Each number is 500 + 25 x the weight over the matrix's rms, rounded and kept within 0 to 999. Layers, rows and columns count from 0. Numbers have three digits each.

# up: layer 12 MLP up, 768x192, rms 0.183, rows 524-623, columns 128-191
# down: layer 12 MLP down (transposed), 768x192, rms 0.193, rows 524-623, columns 128-191
up524:473516454487511488530479489516472459507453509464516498474498540496532471521528478488517496507496497497518504499532565465519449516521477475564532505513498508496496514492491482481470514489514496
down524:517502469564477534513475509491452467457480528487482487520492488521487508491510527502517508550515503500522488486541495507509468493467513495494474538513503505465481521466524494445500450508503522
up525:523490448510501486480504524490440509538492481536491520509484524482456500432482526469508457488455500482507445491484491512486471437510493487524506491501531500489514560488470514521493490491520531
down525:527477458478519522516501442504522509493526496508497454524560484487516514513492475539497464511499486519487480499489500476493513514499518530539500494555480499466523461502486498473529522486506508
up526:498525470491525483506518490445477502520480536523537483489518502575514531508495547503468515518495486459476558491519488508537501529510459492498508517497504500487506506483437499487498492517521494
down526:492489516525549454525491550499504504539520485466487499519509489473498488486498507473489515495472502537531454473478514505490484527492508470474506454493510534512480524487553479508517518502508527
up527:502483510475537509558522483486503495527502495486507481473535515472469504469480479487510516503542485508498514548506461507447495499495482496489511527548484501471518515474524534462491497517521521
down527:506479532500515480500505491518524473450508512490495490502476496518541445518465501464518521533491503486469484509501495500545536485492473465521474504505491455493502479484472490497460534517476540
up528:469536502476505496515508516479521496511463539578497512515486480533494513516543520498485523492537509517501484505481495478493515546461518518561542504509493510485529448490527512466503506534483490
down528:465484555503500490462498486481537519520475506544528535536483548530436497487470496451508507479477533499500535490469513420554458525529491484484515496531534471554490512468499477492506505531484486
up529:433512516466484496526476553499493458496523515490491467464544487497480496479498510468514465506478529482527484526456486490473494503459511486502493484498505488447511492507511518508487446498496500
down529:482492496479496507458497430488450509479484513454481470545503497524516518486520521502465484452464498503494515520497508482501476516526527512522510452450499526495517501495491516476487501524482525
up530:484514496490501493512536492495518489484495486490495492471564493571510506545505524504472494475509504534521476504505442495503493521517515493528506498487540440505500517446521477468457497515499505
down530:486562503518517534525534489525525474517519508500457521483474494489506465515558471476469413509514525520511486500497496482510537501502495489476492494485463494511514488512492503529480526502471518
up531:528467514498472537498440507501498495492464551432519511477534456504479503529493494544492491481483509484505493464508558520500525549504491509486456455549465473506492489526465483509457512473543516
down531:491534537487464483525530460497495501535481478485507491480499530487493485507531527503511492489500515457528516512490458448485494487470470501509544465500522492515492516524519535482484490527542484
up532:486502466479528485522485504455497523522470513478510501503541506509525528489496504455486514497509489519482506498504544503497491508525538482477478537535454505481507505500506529526511540487488478
down532:524489492482498527478494462537492523496543499535480523484494493533499512520487464531502504528473535487494465531502468492533513488496511520463463453503513476522486529462533494508491488504492556
up533:521535516534512498519468505489511514500445515516507492543506509482523518503510527480545495473536516524485531485481515485537547545471468448517479464505513534519517483498503529468487496538512496
down533:476461502511493494496496484496526502546520497500486507500514480515504477454509482553533494495516472529501509491535528482516484499510533459458476488531447504485557514535506535528461507490499494
up534:511490504482479507542535535508509516531473452502546485537484514503493516490505545467489515528494498465488499478492508494546511471499551434509509452500516517483528505488482512449498505490507531
down534:484528486495511530475493484535532493492514505513514487502524496488508484487557466471498451502502499528494481519500509485485503503515510545474498516542476493446537503463508532533519501525486476
up535:523512513516480483576500479502524513494468503503525494495500495512485501465487491502507491512518507538459506469503491487489462448515452508507504446485528509444489531501508503537496540504438529
down535:483485496495520500456518485492524499500525502517479488521489491537496499527529493489493497480476486514493477536502496529514535511508505512513498497509489483514504490490495504494504447468528485
up536:474438491511539517521485534506527485486513515500523484495485539482486524491527472485509481521492485480466516496523496481487482514458482465497532505523499477493487486514476513533553510466539506
down536:546463535524498540446494498459515526471510502459515486480478498510551477524504492475488539475516462554517511531520479457495477496495519498486486495471543514524448532537499494474501507523508575
up537:534511497491501521539479577531497498473478477495479481452489470452501485513475555485454483510486524493483534522501526455536494494517511466509519513489492504504522490529462527522472522509447518
down537:514498515521477508546490476506506473493484499532479474494536477455483489499495487487498502506516489507476515462493493495463541528488499519500492458502534562473517493512440516494480548472494527
up538:493498499487517475492459530509510527523495513464547516480487512488486498534542520480486524443496506485535509510513530468521513508480478511483532505501479523541465491471481504502532504519477490
down538:505512502494511505522473436503538447469496549476547468540510496496493481473520497533456492460515486498524494529480456450523514496461465522535458545468519454526552506531486492497526478498530482
up539:519517523512542478521495515496516513452431493449454486506522508490478467499558489531487511453534499474504486464521496528482491519490525520481486482502581500541486471510543532490503483539497489
down539:539515503553473468509509550511481484514515513507534503550492525495501526493512468483509474444526523479481451474543533501527501498480527458474478510470498516483529525496504504573519490510462460
up540:530497498478508515473550529528497497497474493485510536519552531520494485493524531491521527496510553492517498493477487498484482491494472479445485482516471523527494516479470486491467471517505494
down540:503488475520513525470474526499516494474500504540481547536514475533477516536520524540474497506491538516488482482457479517476519506483486518526496494425499528498481519519518508502539505528472462
up541:533518467493553477448479471493488524534504530535506480488501506526497488526512535444508523508513520502480513469498475550461488499529499508499508456525497504499482479490497525553515506456470520
down541:480531526505504492508509534539502509520487515496505462463521504506514506523513479516502479483487488491499527484507505461477502475473515494454473489538478478483487512553492500498496513510491502
up542:543509515514515562504474484527481517497499543498484486489480489536472506505539497534556485514476481518542494499440503514508483518523508497479517535496453509483491461535495524475519503495495504
down542:515518489481498444495491504433503471464505473490488525469521491481483527489479503514514555475469506489521435471505500517503494530479462505497487539481511464519511524519506514466517498473447515
up543:466489490493523502518490499490481547497471463495537517529494517504497490480465533497475507503470511517498538493496489471456513527518443483466506499502487612540474488469511537495508501497522492
down543:511516487514526470475520499533534486502467534457433507472526524490543481526461567461467479532467488523507488529544505473490476490507455517512516537492495487515529528531473479513512466540472485
up544:511525498458529494488433484529444458524470518513529470541516486550534480478552509491485509482487536453542495481479513504503512505561476516486532494489507470488517514483522495447529473495523536
down544:476471514460479536485479504503527560466529475500475491476513481510520464505549547517487509490483483498488497490470532491482497483435487493497472504488471480474496529466500482452514521490477516
up545:505507486483494486494500531486525477519482468484503492496464475497483453494495529484498514509480527448495526467525512500504501509533508485509513498481484559534502517487473517493525518527488507
down545:496468512531511489505504482540497516464503466483483477481500483496516535549515518497523456496474493500509483491501501482470488523510554502480552488540481448507561477499534508483544558450496484
up546:487508494493511510482530485481544489542483549487505440511521505486523537531501512487506464494535456522505467516500458514509535531496457511481513454454486519490547507483494479518509509518496532
down546:470501519497510521545547477559494518512490505524526516445465458505502530490502516488510523491525518490513507464477523469498489464501532480506492522497540496484498530522507466484498464478505468
up547:513536482499492507540545483529498501532520516508493504489504522505460502547494490479490494515512523534517468465466481483495551454475499513540499535491468461480552477511478508485480526472513467
down547:507484499500502497500487511516485497496485503506494473490516457533524465485518530496510494506486488471481526517489488506528498556562474527467519510476452540520473516489538521453494498523507493
up548:517462512453489481473482509554477503489486507507480526466501514481445485520463491506511484496503470494519543488480454510528482484514474478477479515509533454501468518502495517516498498451504516
down548:488466532487512466556510478508484493503455483462496513529494520495504481473532479500503464500517492545524515461517531510497493509493490499497490517500482511504503481509498533479503519514471504
up549:551521531507499474476516451510472490449501508488530548541481489530431527517511488504485537561480520479458499488460443531497512493525512494465491500502505464483510507504498492529546497480454503
down549:491500458492496506518532516512483486491497514499493480513500476543504474511530514450498498481495474468499514480519449490466515515481494503471517461522475521500490526531503493490504494506517507
up550:529473469486508531538518506515465485507515510510500489511537501483455482543543505474491479507500490502448517492498477474500463443516489498490466498519518504500495504486517509516519525531461507
down550:502480487437527493514508507483490512521514517480521513492492508483455505505513531479525527483481468502523489497495484516515506511499517509496517472471481498502489561476515482495465482478466479
up551:477517463506527531527483509517510559497542544494534483507494550498468479479525516501480492510479477476524452477523495466513452509463537527472494529527528487479489528478488511479546539520540503
down551:489474551511523485525521494490516475531503496464478490512513524494499513518526482479509535536547494481546562499508534506502509548523496466518523494471475508499516477470436518492493520518528491
up552:547498501470530519491483492473512539523520497493497513498498498493454521520501496532491498525526464515509520532473488507467544452512521546456503477486522465527466479467528522501485493476523547
down552:486458461500524495493472481475537494448468489509449498505465464554483498493471518490528551516461495496521506522526495487510516501522543483502518539530472481482493478486499455545478487513477499
up553:563478499503482499532499490542502523517483480504534476530509456514519510488515495493472468484528498521448501493482490497526485502534460474525505512431510527488469480445488528474498512526504501
down553:498481486527462497504520506495481535502518539504487467482511519486497491497526497502540529511506521488518526496537551493493496481471494556469524495502496475513505533525474513466541516475511493
up554:471499499525528505511494518520511537474505450564488481468460520499481471553487530517494525508503437545517528505507550538455475493494499480436529489506511476536481525471474471497519520483491501
down554:490502523501508507512429456518488524531508507473544535523500492513550537508480483519475431514544446507494484486465497508524489480451518465501550486477463520522489483471445489487518461549494531
up555:477514529511510551553507555455470481486484510506475487474519492509535475488501486491473490479468498501474517473493494508543509505546493510503497467493467531519519490482474508541567517456541469
down555:489450522553515512495518505500519516449470500527541501534543517517460491483482534482504521528467531489490533467536478503482476497517488477489499501532515539462470521520494522478501504515509483
up556:518549463465511492510455518532498525521512459496550488480501506529497483476529481527500476483495538551468472494487496521477498505475559472520473474477531513482472545452524520520537483502493497
down556:488483481520501495474474486505529527488530510499518511523476489534502486493472516515485526474494537536468506479510515511519536464545450485512482516527496478536503461465491471524539534536513502
up557:525508481501481517539496469481515473450491513484469461510493526529441530515513514479529518463483488484495496490535526505493485427496486489520531494512509499533508453475490508519503502490530487
down557:482458518504463502473511541485487505506488498542477523491535465498506496480489496539484498499462518498462470537488507507481575502482511527498495549499489464485487507492532513507535466496475542
up558:531511501516494515521516525507477499526507477538485484491523533506486517509509516480524491479508531537465502465489513467423515527508480493497518497495490504506501517485516547488513507527518489
down558:495485534492555513567490491506466487504496536495498521514541506554498501527487510496504518437483500507480483522503540484550495508506491495505555487488492493454466496511471500502487495504556518
up559:504561496508488527485532465534488500495499505511521543446503475512444510522507490507552513502541516500507461490482554502518502507465445482474500544512505501484483505509515517474491538491451494
down559:490479486551490464459504530477523538486470468492488468489466525516459492554481487474522478516464517517496449505488460484521520480527510505504511573475530461472486524518506513502499477511468510
up560:567499520512547493489507527496550539503522479535482436490539491525527503465493523498495491503542530510503523513524475457486520532543469464486512485479489500515496456493483463501512538513547519
down560:537493527456484481466507571513467527469487503499526477465495510540532501482459510469527515515502500519511450526470502502500450556521506466457478526494477529490511478563508496510491503528507468
up561:496505514498450525557504477506471466519500474478529473453525491463481499506507460486496548474503528467499478530493521529527505535549513516493497477472491507471463507476505509462504509443504507
down561:530473533505558486476509552513504527479439526487478505493541488476499477498494498521480503509432537470495522457479486499514528496538469495468503503529502463527498499512491511474463487493518492
up562:499491532490557536512490552473497559467515513475551501479499481494513512463517533521448472478517519498460502476468498484487497512516474498509488512503458469500467504524564498549494536458507464
down562:500475473518521455497484435517490459515530467495479506529468550491521493470516514486510483535494521511545532538526452479506513465459514519544495493487555499515492487515474481467500455533456512
up563:517502503466479532551494466559508496470502510473525494480482506494510474509488529454506498479477460453485510512490489560514487459437467472463524505537496496476491479527471509466505491506525514
down563:493488482521476514497515504484484509472510521491506521504496482501471503487528467461545503495479503518515481511507474512520527540512477468442500500527494558482508496475499516471516486491505498
up564:499532448500538464543460498489535515508481484446488525497475461528507466467534478496502509511477523476487485514501517513496487511490516489501487438486519528516529460489494475512499531494526544
down564:522452501503534482485545510460491483452523486489503517508462480497494499493454530514502542454507511528503482438518509528477501473535470466519488517489532488476492506475484507526502496508518476
up565:506496531513519470493477491488504449516555519479482501508468476533461489531520463516459453478499512523550486496467490491506521489514474456469520460453473506496493488543486530483454471470492515
down565:489513516512475511510504521482457498479522490534513512493477527455503492515486495507478511496499507521488531489528472509466495506509508541522477493449540495489497500535497498456498546483467491
up566:471535486509451533528474546475466481527466489497472459484474466480512530482537471475474490476556496480492556519544539515464465517466490502482500483490504483523522506507523490458481478490548469
down566:569484534460495456465487475494502518509499497502496508494482509448508535500479481514519479495513495493517527478498451528461472479508535465498452494482535514561521516526526503487494465524512463
up567:510510466504477479472493481566450502543513471530449488465456501522480514518503528487538517512502516485516510525549463476535478439520485465504488477537514516525498479485487498520461483516554475
down567:490514508542465567491483511550517468456501531513546499517526524461473482488486465512491471474465519489498526531546489553486487539501510475482521447547560466485498504504513501493492489451514502
up568:472455466510480485520469517507510505496451496494516483517507520514480461491475498501546510482474468460487479553520455503488490534538515497507540496449519522511449476496516491521524474472541508
down568:510529487429505538485488527523515509477526450458486518491490505477511476502514512435467529492468501495518497536497498538510576471531501516478514505530488497477495517494540486520480520508555514
up569:525510509550487483492497497483511489520527450487482521511526497493478509532528523494482492524499504454530488558457484484521467529504530512507501453517476466509491500511528514500562529493493523
down569:477450482515497554484531573468559521517462533493532495484496518524479511488555502515498519512516503497512519521478462506484493480497494482481512512489463536532475507476502533474514471503551508
up570:488513483512492533465497497529483527488484512449494528518510525538476507530557514470541453518483481455455513521493524523503472494511451496489507511500524529495504503515477523484491519527460519
down570:508535516443491501518517501476477555475496503456503499481511458491485496483454505521481489486470479565519527528486516495510503515495495485489505498530474473484507504486520488497504506488497542
up571:474497518454504501532546490505496519486431448503501462468504536502472475478503479506466490516502524437533488447487538482521501505509497469507438529458463534503459457465525500518527517506509508
down571:488511474466504525466541504490509492463514545509506500507498452499522482461527497501502510500478558555518510511479486500465485463523497552499504523529519534485532531479497527503497528521518465
up572:524495478510499457484508488539530525510503508511480500498499508501473474491468503543500498487471522513465518522486513453486519507498512507486497525480503453481501513445480513516500446497478486
down572:555509510511482522460525501462477506480497487500506474517443492495455457507511498470507499533454506514541480463491484511534536533511490487514515490508480446521488519498492523510510504431521490
up573:480544471517543472518531561465526501510535467533502499492550479520510518518474515478492507463480503472505460489510503469501482449466544477495462448505502500517462449448498443481498448498532487
down573:508502502489505423480554501488464472491529489515525471492501471482501520452554475503480543553482505483458501536472529477486458485516520494485458478484527537538472503522531472456551506448512511
up574:504510478539544534508542487492520476493527536539470516508504465530463506558533452457501492519509544556496473527522547501512519526545531483478513524540496502526506513487506538545486559520508495
down574:512488547514458493552492489493496481481502488524533487472526497493530469479491545518488529492517480461458524461472507485472527493496503495492473486503537458487506482509510529469493465551544532
up575:514516471515501495502495511510474546501470442512558492460480524511507496518478509488489439503488501516467515521472471524494514512507515505559487480504496472468455469441532484428541480518499546
down575:448506503493468507533436540511500517480487490528531500530437444518510502500535522482536472533488488486477487503499530576476491529498475520510517488506496481478536472502443475526510440478463498
up576:527523503495511527502462539512519497481515504513496485497491467467540531507507487512497518470423475497496492476496512500479484456491518479500511515511458504494517431504531472502499514513538534
down576:543477497472498552524540476497467461479465504502481518493529534502537502475484514463443511466516474523539554502533533469496497475504534495513515511555513509508480519515479511501504516511483485
up577:480490493455514497498508561460475488449509497475476508496462486530485478475547495492538520514482507540490488528464474511468459503472522489486484491445501505520459493482470541526483489481527451
down577:526466500472506484521521465491470454503510499531498490479489491498495480512501516513458449502499526515453513487496497499490483478494519510525522469512500485467501492424523456543455478496556534
up578:498541468498516500479484533482524534513470498494481521496491513562518517505464495497546494487502511436511533476456520478476528499535485514503517476499526522457521509466534522509492533524530503
down578:496458485498495525477529526547530537497488485467485465516514459509506499488511509478499508525525535554503502496501496525538477498486521498522508520491492488503485421534516557460503513471463508
up579:499508499512519531483508468526469502482480467466464542475508513495521538511522493466484474542556515509437495522492546481471527488493455470502504514511525479503501510494526510513510497513471478
down579:505492465533518491422494501509455447529483516498493505478494541522514502491493484521516454542494516511497481532526450522511481503479529527495510487525488492515490444520478482514492445497480553
up580:552501526520483488516464529473494522530508501495526487511523518466495502541475514500490515552488564440513437509534506456478558539508466555456487480500453495494540492452520503545518497535492520
down580:530481515514509517472498469498487483508511558502480438537496527485497497525494515511466480498479522475496481500510485480450502491462538479484463461505461520525491538520463492503494508507523530
up581:555494504461516516475540560506509485504458481479488498502453457509491500507505492437496483471497523480478543486481473522516499508531511514517500511523500473507493485460522513508553526460539502
down581:512496533495475475516511525524507499505528482546460509460494486507508505557497487468506582474457468594464495532554454464488537492532474514461524509497518513500499494564486485511503529478526512
up582:509512496544497540518510489495486502520512489538500448487467528517472523515492511496492470492526485527466516505518545459513533469517495503465526473485508524459483508498493488506520551552527494
down582:513474493503460468512500485513517495510555489505480504546499482556471503493517491554485486499526456516493470494506527489471464489502489522527512498491500493491468527491467498507523511543513495
up583:498501499493528491470518480462499516524502524524510484482521517536486445490469476497496504526482497497522514506550478446504504508482471528506491508466520495540463494504455510510512514510535474
down583:493539473475509499489424455498477500505537507490496530524500480522486480526476537508490495478515524554501488492485535509506526579509524496491497474488503547489480461472506497505524502485500492
up584:488507532510482437483512489533521496518502510489473481496505507524479489518469490475540418481513511516524527508484504495482492522475514480512509516483509490498473509503495486508526431533504506
down584:495511481529533495491493463515471493496517470535481492494475507516486467491494498538485491523505473495524496510493490459504488472479499529524488474484494521497526507477484478512463522497487496
up585:507502512523519493597524478522513495519523495467473508523546513496468481466462483511529529500510513494509532489528481504495478461465536479495490465523529497512508510483457547473503524499515506
down585:478452498516496482469481518510531501520500498507516530553516486450495488486485484467531527499516480523490459547449473519529502509560465467511522504535518496452498526484528475512508483475467507
up586:433530510501489483472507560515491514476446509494516489497479512517514467506480495493463432466429489496524513528480487552488494494497519481515498480520474503484506491510455477487498525497503493
down586:482479481502510509503489454484550528500516501516531515490498460481470473519517538440475549533524534500516489499545496491505481513521460518471520453536487519494525522502496511480481504532484557
up587:480498491455490490538492512526498512497462570532574493485513515544530489473486515521527510515531487463481471434503501492501543497482450509497513503446533487510508497498544497466552499517515531
down587:519530529493485521488469480480516469555530566494489482539449547469475515503502494532437447512488500472501463508519526448511491515498521501471535491541474491501486536503479455470486505484481526
up588:465502496515502507521515513512544531523485520496462452463511505497538454493552459505485481472488530493513522529524441508510507536492488523474489494480520410497494527493503490484467495511485514
down588:501503517495516474524517459491494483519514486485470478513472532534521471459457494502526474498518549486493495504516469484496493490509522491500499479514499510540519521488519510482467464455524512
up589:493526487522491506470520497530461506527471511515505528497496478500495489515518544459498502529499516481494538487488454502545464494487509489523495509509510491500563466506497500493492508509510528
down589:484487485515473545522522455545498481479523556519497516523501493523536500470450503498493516519519486470490458488520466528528462527500458496522476549490483447517496480499495505524494508511486472
up590:471494497514527529496489462519524509527448485456523505488499493494498504491553506501465489531483492474522485493542528523479478423506522498464466513508525513540514532484477526522525536503500515
down590:489550491491497494507469491482537499480490490498507485491510552515469496482500494561470506541495517506481548507460537509490480524488497501512450530508496447523534490494519502480523489474514475
up591:542497502523513484481496518501492542468499493539543475487518530487484518480546527494525489520444543517495512529496506515548463526501475551461510519480425485491495483486531501492530470510488496
down591:512485518536473518503525490497498484533507541509414529467472503498493498506510532505497499499524474541511495518464497499502469519520524499471440553511527504486503481535509497479517512483514514
up592:468463500477489496502491496531487531500427476508508465481498543489485479492527485509462490507551515442496474498509495477512452506504543483454509510479500559484576497438533526512539480482491480
down592:522494524485484509502518465497507455487495521495483502457478476488474508529495498498553539487532503520522486517495463534493528478516482487518489484514518470470497512521521478462460499483514478
up593:524492450504461484506488509477514458495502493493555513522479538496524454494534542460533515517534495517462451504499484501509478456457491524502510488511546518530484526487492488532526494471524497
down593:525533525509482547509461504510521514524479477534487513527506506525480495500486553484536533543507513508476476495497510488506496521499538485531522477481520475446535511495482485541465483518502512
up594:520480486466501501502526556489496486495484503539483494537473468518465489506446488484515487491524522507513483497489511537538500489501490460536492478505493527502516507497526481453496472473524509
down594:511531525504493502502478486512501505485500459465486527526495526542484539519516509554492529453557489499504521516472513471437503529485523498458478487500506464513504481532503518476497453524492491
up595:539522482461529530535489539515488500464520493485500499481484524507484510549460494485462482520496548527443513487501465472529478488484495512495534482500512557540497503476524504495492515495560466
down595:493487499389496501485507479510503494482499514487507500515540489496500486477521533513544518489479490525496510540499513506509507522529519512514455504484553482538537518474461515529530538490473474
up596:503516483541527519459528563492477514520511469471460504544553510505507506501484577508443502508503512467486482479487540488501534498490492495482522487485504499471510456471496479518470508507526533
down596:499524522538563510530518512474469506482493478489472470466514501479491511548514472527460503515485536531491443485508486483525474546512459470508453454512486525503528477488532524515489459528487526
up597:497508519522500523481470540483458486515469493493537501501487446481494479524461482472494485499541478469499473510481530481498519501506479491490509489495512527523473508521475514520472520502485510
down597:486519555511501510494523498446490490482539526509500479504504447522468483485523486442523525473488488474528468529502525536517448441486471502483518492519474546545514513509511515509492515496527477
up598:516472480533519511514502549490478509519525546445540504533499503493485490502510529496497526528504499486443493490521521521527499504508517483499485499516548514456512476429525493509503492480493481
down598:522451486556517507510500512499492551516524541494474506485466523527526475497521486500499478511486495468537546551492529479517519473506508490494517510497545481538516474517497474457476481510483523
up599:470494471490494448531493500549493492471517496482481468472501496530508512513502491496513500488494487514476470516534507536525492510506508519546502491472481489490536461535515556495519487517479514
down599:523512480478510469489502545494509513452490540480504507487487506461489489506474469468460489519482478498483500526442542471524547479481499463505510487497493528495548478470500497515472538482534514
up600:485515508504498484549490498476493529458475494490507500553465484511481472476484497518465512500493520524486463502534529528541507518532502528489508451506487536491490472488504523530504486522498492
down600:447545559543460511498525537504511495511495532512502527521477487530475482451499484494494515498479508513489463487530527532479475483469515498494456547480471470506458477477507489489520446526502474
up601:498496502520498544491520535494453542493541525523491528521488520541472517531462544506505477471508466487478462523503529526514499513510510526524531488558486499483496506480506525459523473478446485
down601:515577486517486507488566488488528477525480530454477517499523479494502505478456494524499470468495443525524475484489467466518453531495537550519467556457473508508479528496507513490448492500514512
up602:514538475495517548512525509527473537495506508505498470491476517523452495458482527507533453472481520498474486455469498513535515505529488480489490497458481473489518504454485476497524467478499483
down602:481512487523480547498482462488529495547477477476481530537510546487568553507515509476487526500465466537511518497479501505475518514505491455525533499493505500520503487545514534518463499536463505
up603:488513486517492537533549534499517524514488519501469474493482464511474486498531531446476529496454511529531466517564508521507530516507483457480495490551472460462477513528527468495524503458516482
down603:497542507487455499460464525471499467485520537540528504484522500516500527474522511509500488515480547519492521489487517503485509506468528503466489509498545522550515493561505496518488480507504514
up604:494550483502494480521516514497532526509512477523509497495492517513468524465493512502495533475553488470534457482453519494457502444567446457494501507475486504477491511496490499523497470562480483
down604:528523501511458470477509483495470517479489473479494554515525512452430474503459503460525459483510507475499501488512514520468533522495510528488559504489518510513536489497527463481472522505490534
up605:535523497493518476500448508488524504514502524487448513521485492533496495483492537494496496494514491454459483480484513516467518490546427487482503497525523553540458506505490550462541527496482483
down605:511514533525507509507491486524530507473487474462517466508496499447532457505522511477481508465556535502492506497501494507522551501534511512487527485483497452476515493530519526497443504514534481
up606:520487521507538478479511522509549488555506527544521510491491512517517479498506479514548512490500518513503608478520500487499474485484523511515501488498466520506469519546546496535487489513527492
down606:491474452557487522463482512535499493555541539465498526518529453509473456534560498475463484468499457481546535510528461509503459518500500477508477479481493468505504520547523475526488475483495532
up607:495521514493471512494522489515522533493520572492517456513507517540488557477515470443515496473516512518477547508504527509537449468514501525494524512506441511507463509530483486511489466485491510
down607:472495477470515502504488470538493503470491447471499507517530475458475459523493528519477501502514470483501449509506526515475511518503527493480471510513547486517495501504501567486547481515523499
up608:493558484486518518482527487521455501453490509507529454437472533462512510479494490523485479504479495470479460528508539491480499453522506532507529507516489522515506493496489506529485502474539496
down608:467484481532461513546537505520452535544521487498528486536519511518481527520494493512490504508516506502462508497517462478446519482502524456486514489471522517499494518476534564493511526486501517
up609:526466449496430491523492504505488489496514507468497479482529512505505520531541490481492471540542500484520508530479522487519459474478437457493481494519460522530471481470499500449547527491505490
down609:511495534542474542476489499490534548428488499516481491517435473520511493456459559488491501510509487515486475473512469491536495518480527519506530502464509432524493479517518485498524485495486462
up610:524485524493528490494470515472487550467504503471533511525487478538491495504478482502499542534512485497490542529510469465506505482465530498504523450527499495473495453519486484506506495470480490
down610:528486525506496488544487522510530493493491442472508511488480528502505527467495535474527503455487517536486474487512498536470537516519468493457478507488538497496460506529497505498508477494513489
up611:519519440504510475524517559490497496502484500495527478495543473476479523556494499473474474487502469513480479504523484522498456525503500531489536482534515487457548452483533482516502513514505531
down611:473477512498527524486492491521515454480527550517499517491509476484524432502535514511495483516479492503500515472490539504504451534477512541508485475498464501505477519536498509517471484514483480
up612:551517475506509481495521559474512517537420482473486503514495464536499495483508521475507510542489503469456494467543503500518481527516510495489514501493517448520527491462482509518484500508537467
down612:497487517478502506490510503494490494498432541449496540501529529491494456470436512503470505481512490549510550522500514517559487490462490479477525486485484498460494488496469470529515508489560494
up613:505458544505511483480451507498492517523508514488511515514509504452481468483493496510494511508503491525498484490486523456510491512513504471527477507504494502491501507449498472509492498528472491
down613:524523542446487457546500539507478459484528459509516538515492490512543504497538478489476508478488568523488525453517505504489521519478558495490488500481535538504509519476502453497496517508518556
up614:495554501523500524512500500548479433477463492484501485480534489477484507454562498500446493484496470511524524499477546492506546516516519465534523499492498528485498501490513548520472529481501534
down614:509507487533518496476544460508511478521500494478535523491542505522477521544502446520536544511484453464490540494499448541473473508510505479477502496496521527535506490496480528509462522496520494
up615:456504466519474531496473551519505522497554495533484497515477495514445467505476529444478475485511532466503513556542488508487495492459484485484513520473474513492492483473496492479484500531529460
down615:477487519475532513506503477517494438462482500497484528470498483504557533508507514477452474518493484447472537578544498508527516515497527527500486522515473487504527481540506517532517494475544466
up616:505486463461486459509491510497513505459492497518551482516476522483497475487507468488488502505512509511478482555496514482488465540462499516513480530452522499542498509473456485462506473517529481
down616:499496492509483531455512528523433546491466504523531464511494487482458499484509504513493548500475503504524526518510494457499482501519457505555515467503487488495478555490516532549507528512530525
up617:529505484513511484494519514502500486490500536486499491510509525476469499458482541495526511489447476493534504509535529522503522466529542488424488466495549538481530508488514502505522497489460483
down617:457518503484469503514494463543497494501512503527493483463536512548507462490483507488524479540484510493502552525491499492530447534488462521554534511497506492531472495516511460515509536495533536
up618:493512517477465476493523512499509472523515465522502506509510526516499481488547506502481482510493521505472558532482536486505502491514508493542457473527479520561501541491508521494497470449533475
down618:464467470517506467468534497535465494481494519531510474511484467492507516507516482509502504557523515462472497479498500511495456537513529484468489494518499502526491453516500473492519496522571518
up619:502524472504555539484511512463483527492508482487457502477458490531493484502524561467471494468526512472459507505511540560494520482525539497519502503514497511473522513460514506478506527434540498
down619:505456487524504527521515544518561508520497502492489504504513506457463509499519483551511478477514478480554491505475523500475509504498486517484514508534495497461473468494521479490480491503468518
up620:493500497506502489519519499517538493546526472552502518485506495492520470537452515504460475478539509545538495485504517481520476489529495478479513500512506524509535499513493489490539474505482494
down620:538511483433478488523497480505490477505497506458519518504486539482505491498527518471534497473527506513468510529457510508514479494494511548477512496488532528450500500496522482504505488513512517
up621:491506504521491521442488505514495503477506511472480466487568459504502412517454521493499525501497537461509495473477550447540534480491485491541504480475471496477507534434507515489537491501534514
down621:501521525504456482461500496487450560488492425517489477522501460517463474478522507545546543549497527465497494484492519534539510506525488477486473482513476483467517550439519445454505510452468524
up622:521514518486465499470496480492452528513500514519484447513519505522492501532490504521571478491480480480510486519542463517445510505490431499471484485522547471545538485474473506484498491490536499
down622:526527487465515512506499485540493517495497492494551516495508461494552552470493492503490519540523507507554519516477530460474499525503517540510485471480489511502495468489560485528479471477518508
up623:523496514487520473509482487542493495505495489548517495497531550517520531502479514481542491504472480507488499446512461471518504502501457531533512461528503505538479503464478487501501472511490511
down623:496514483459506482458511495496523496529467520517516500507513439520513479505521477496463472529543504475477508521489526523496497511502525532504534512465524517500476473516552505482504510516506502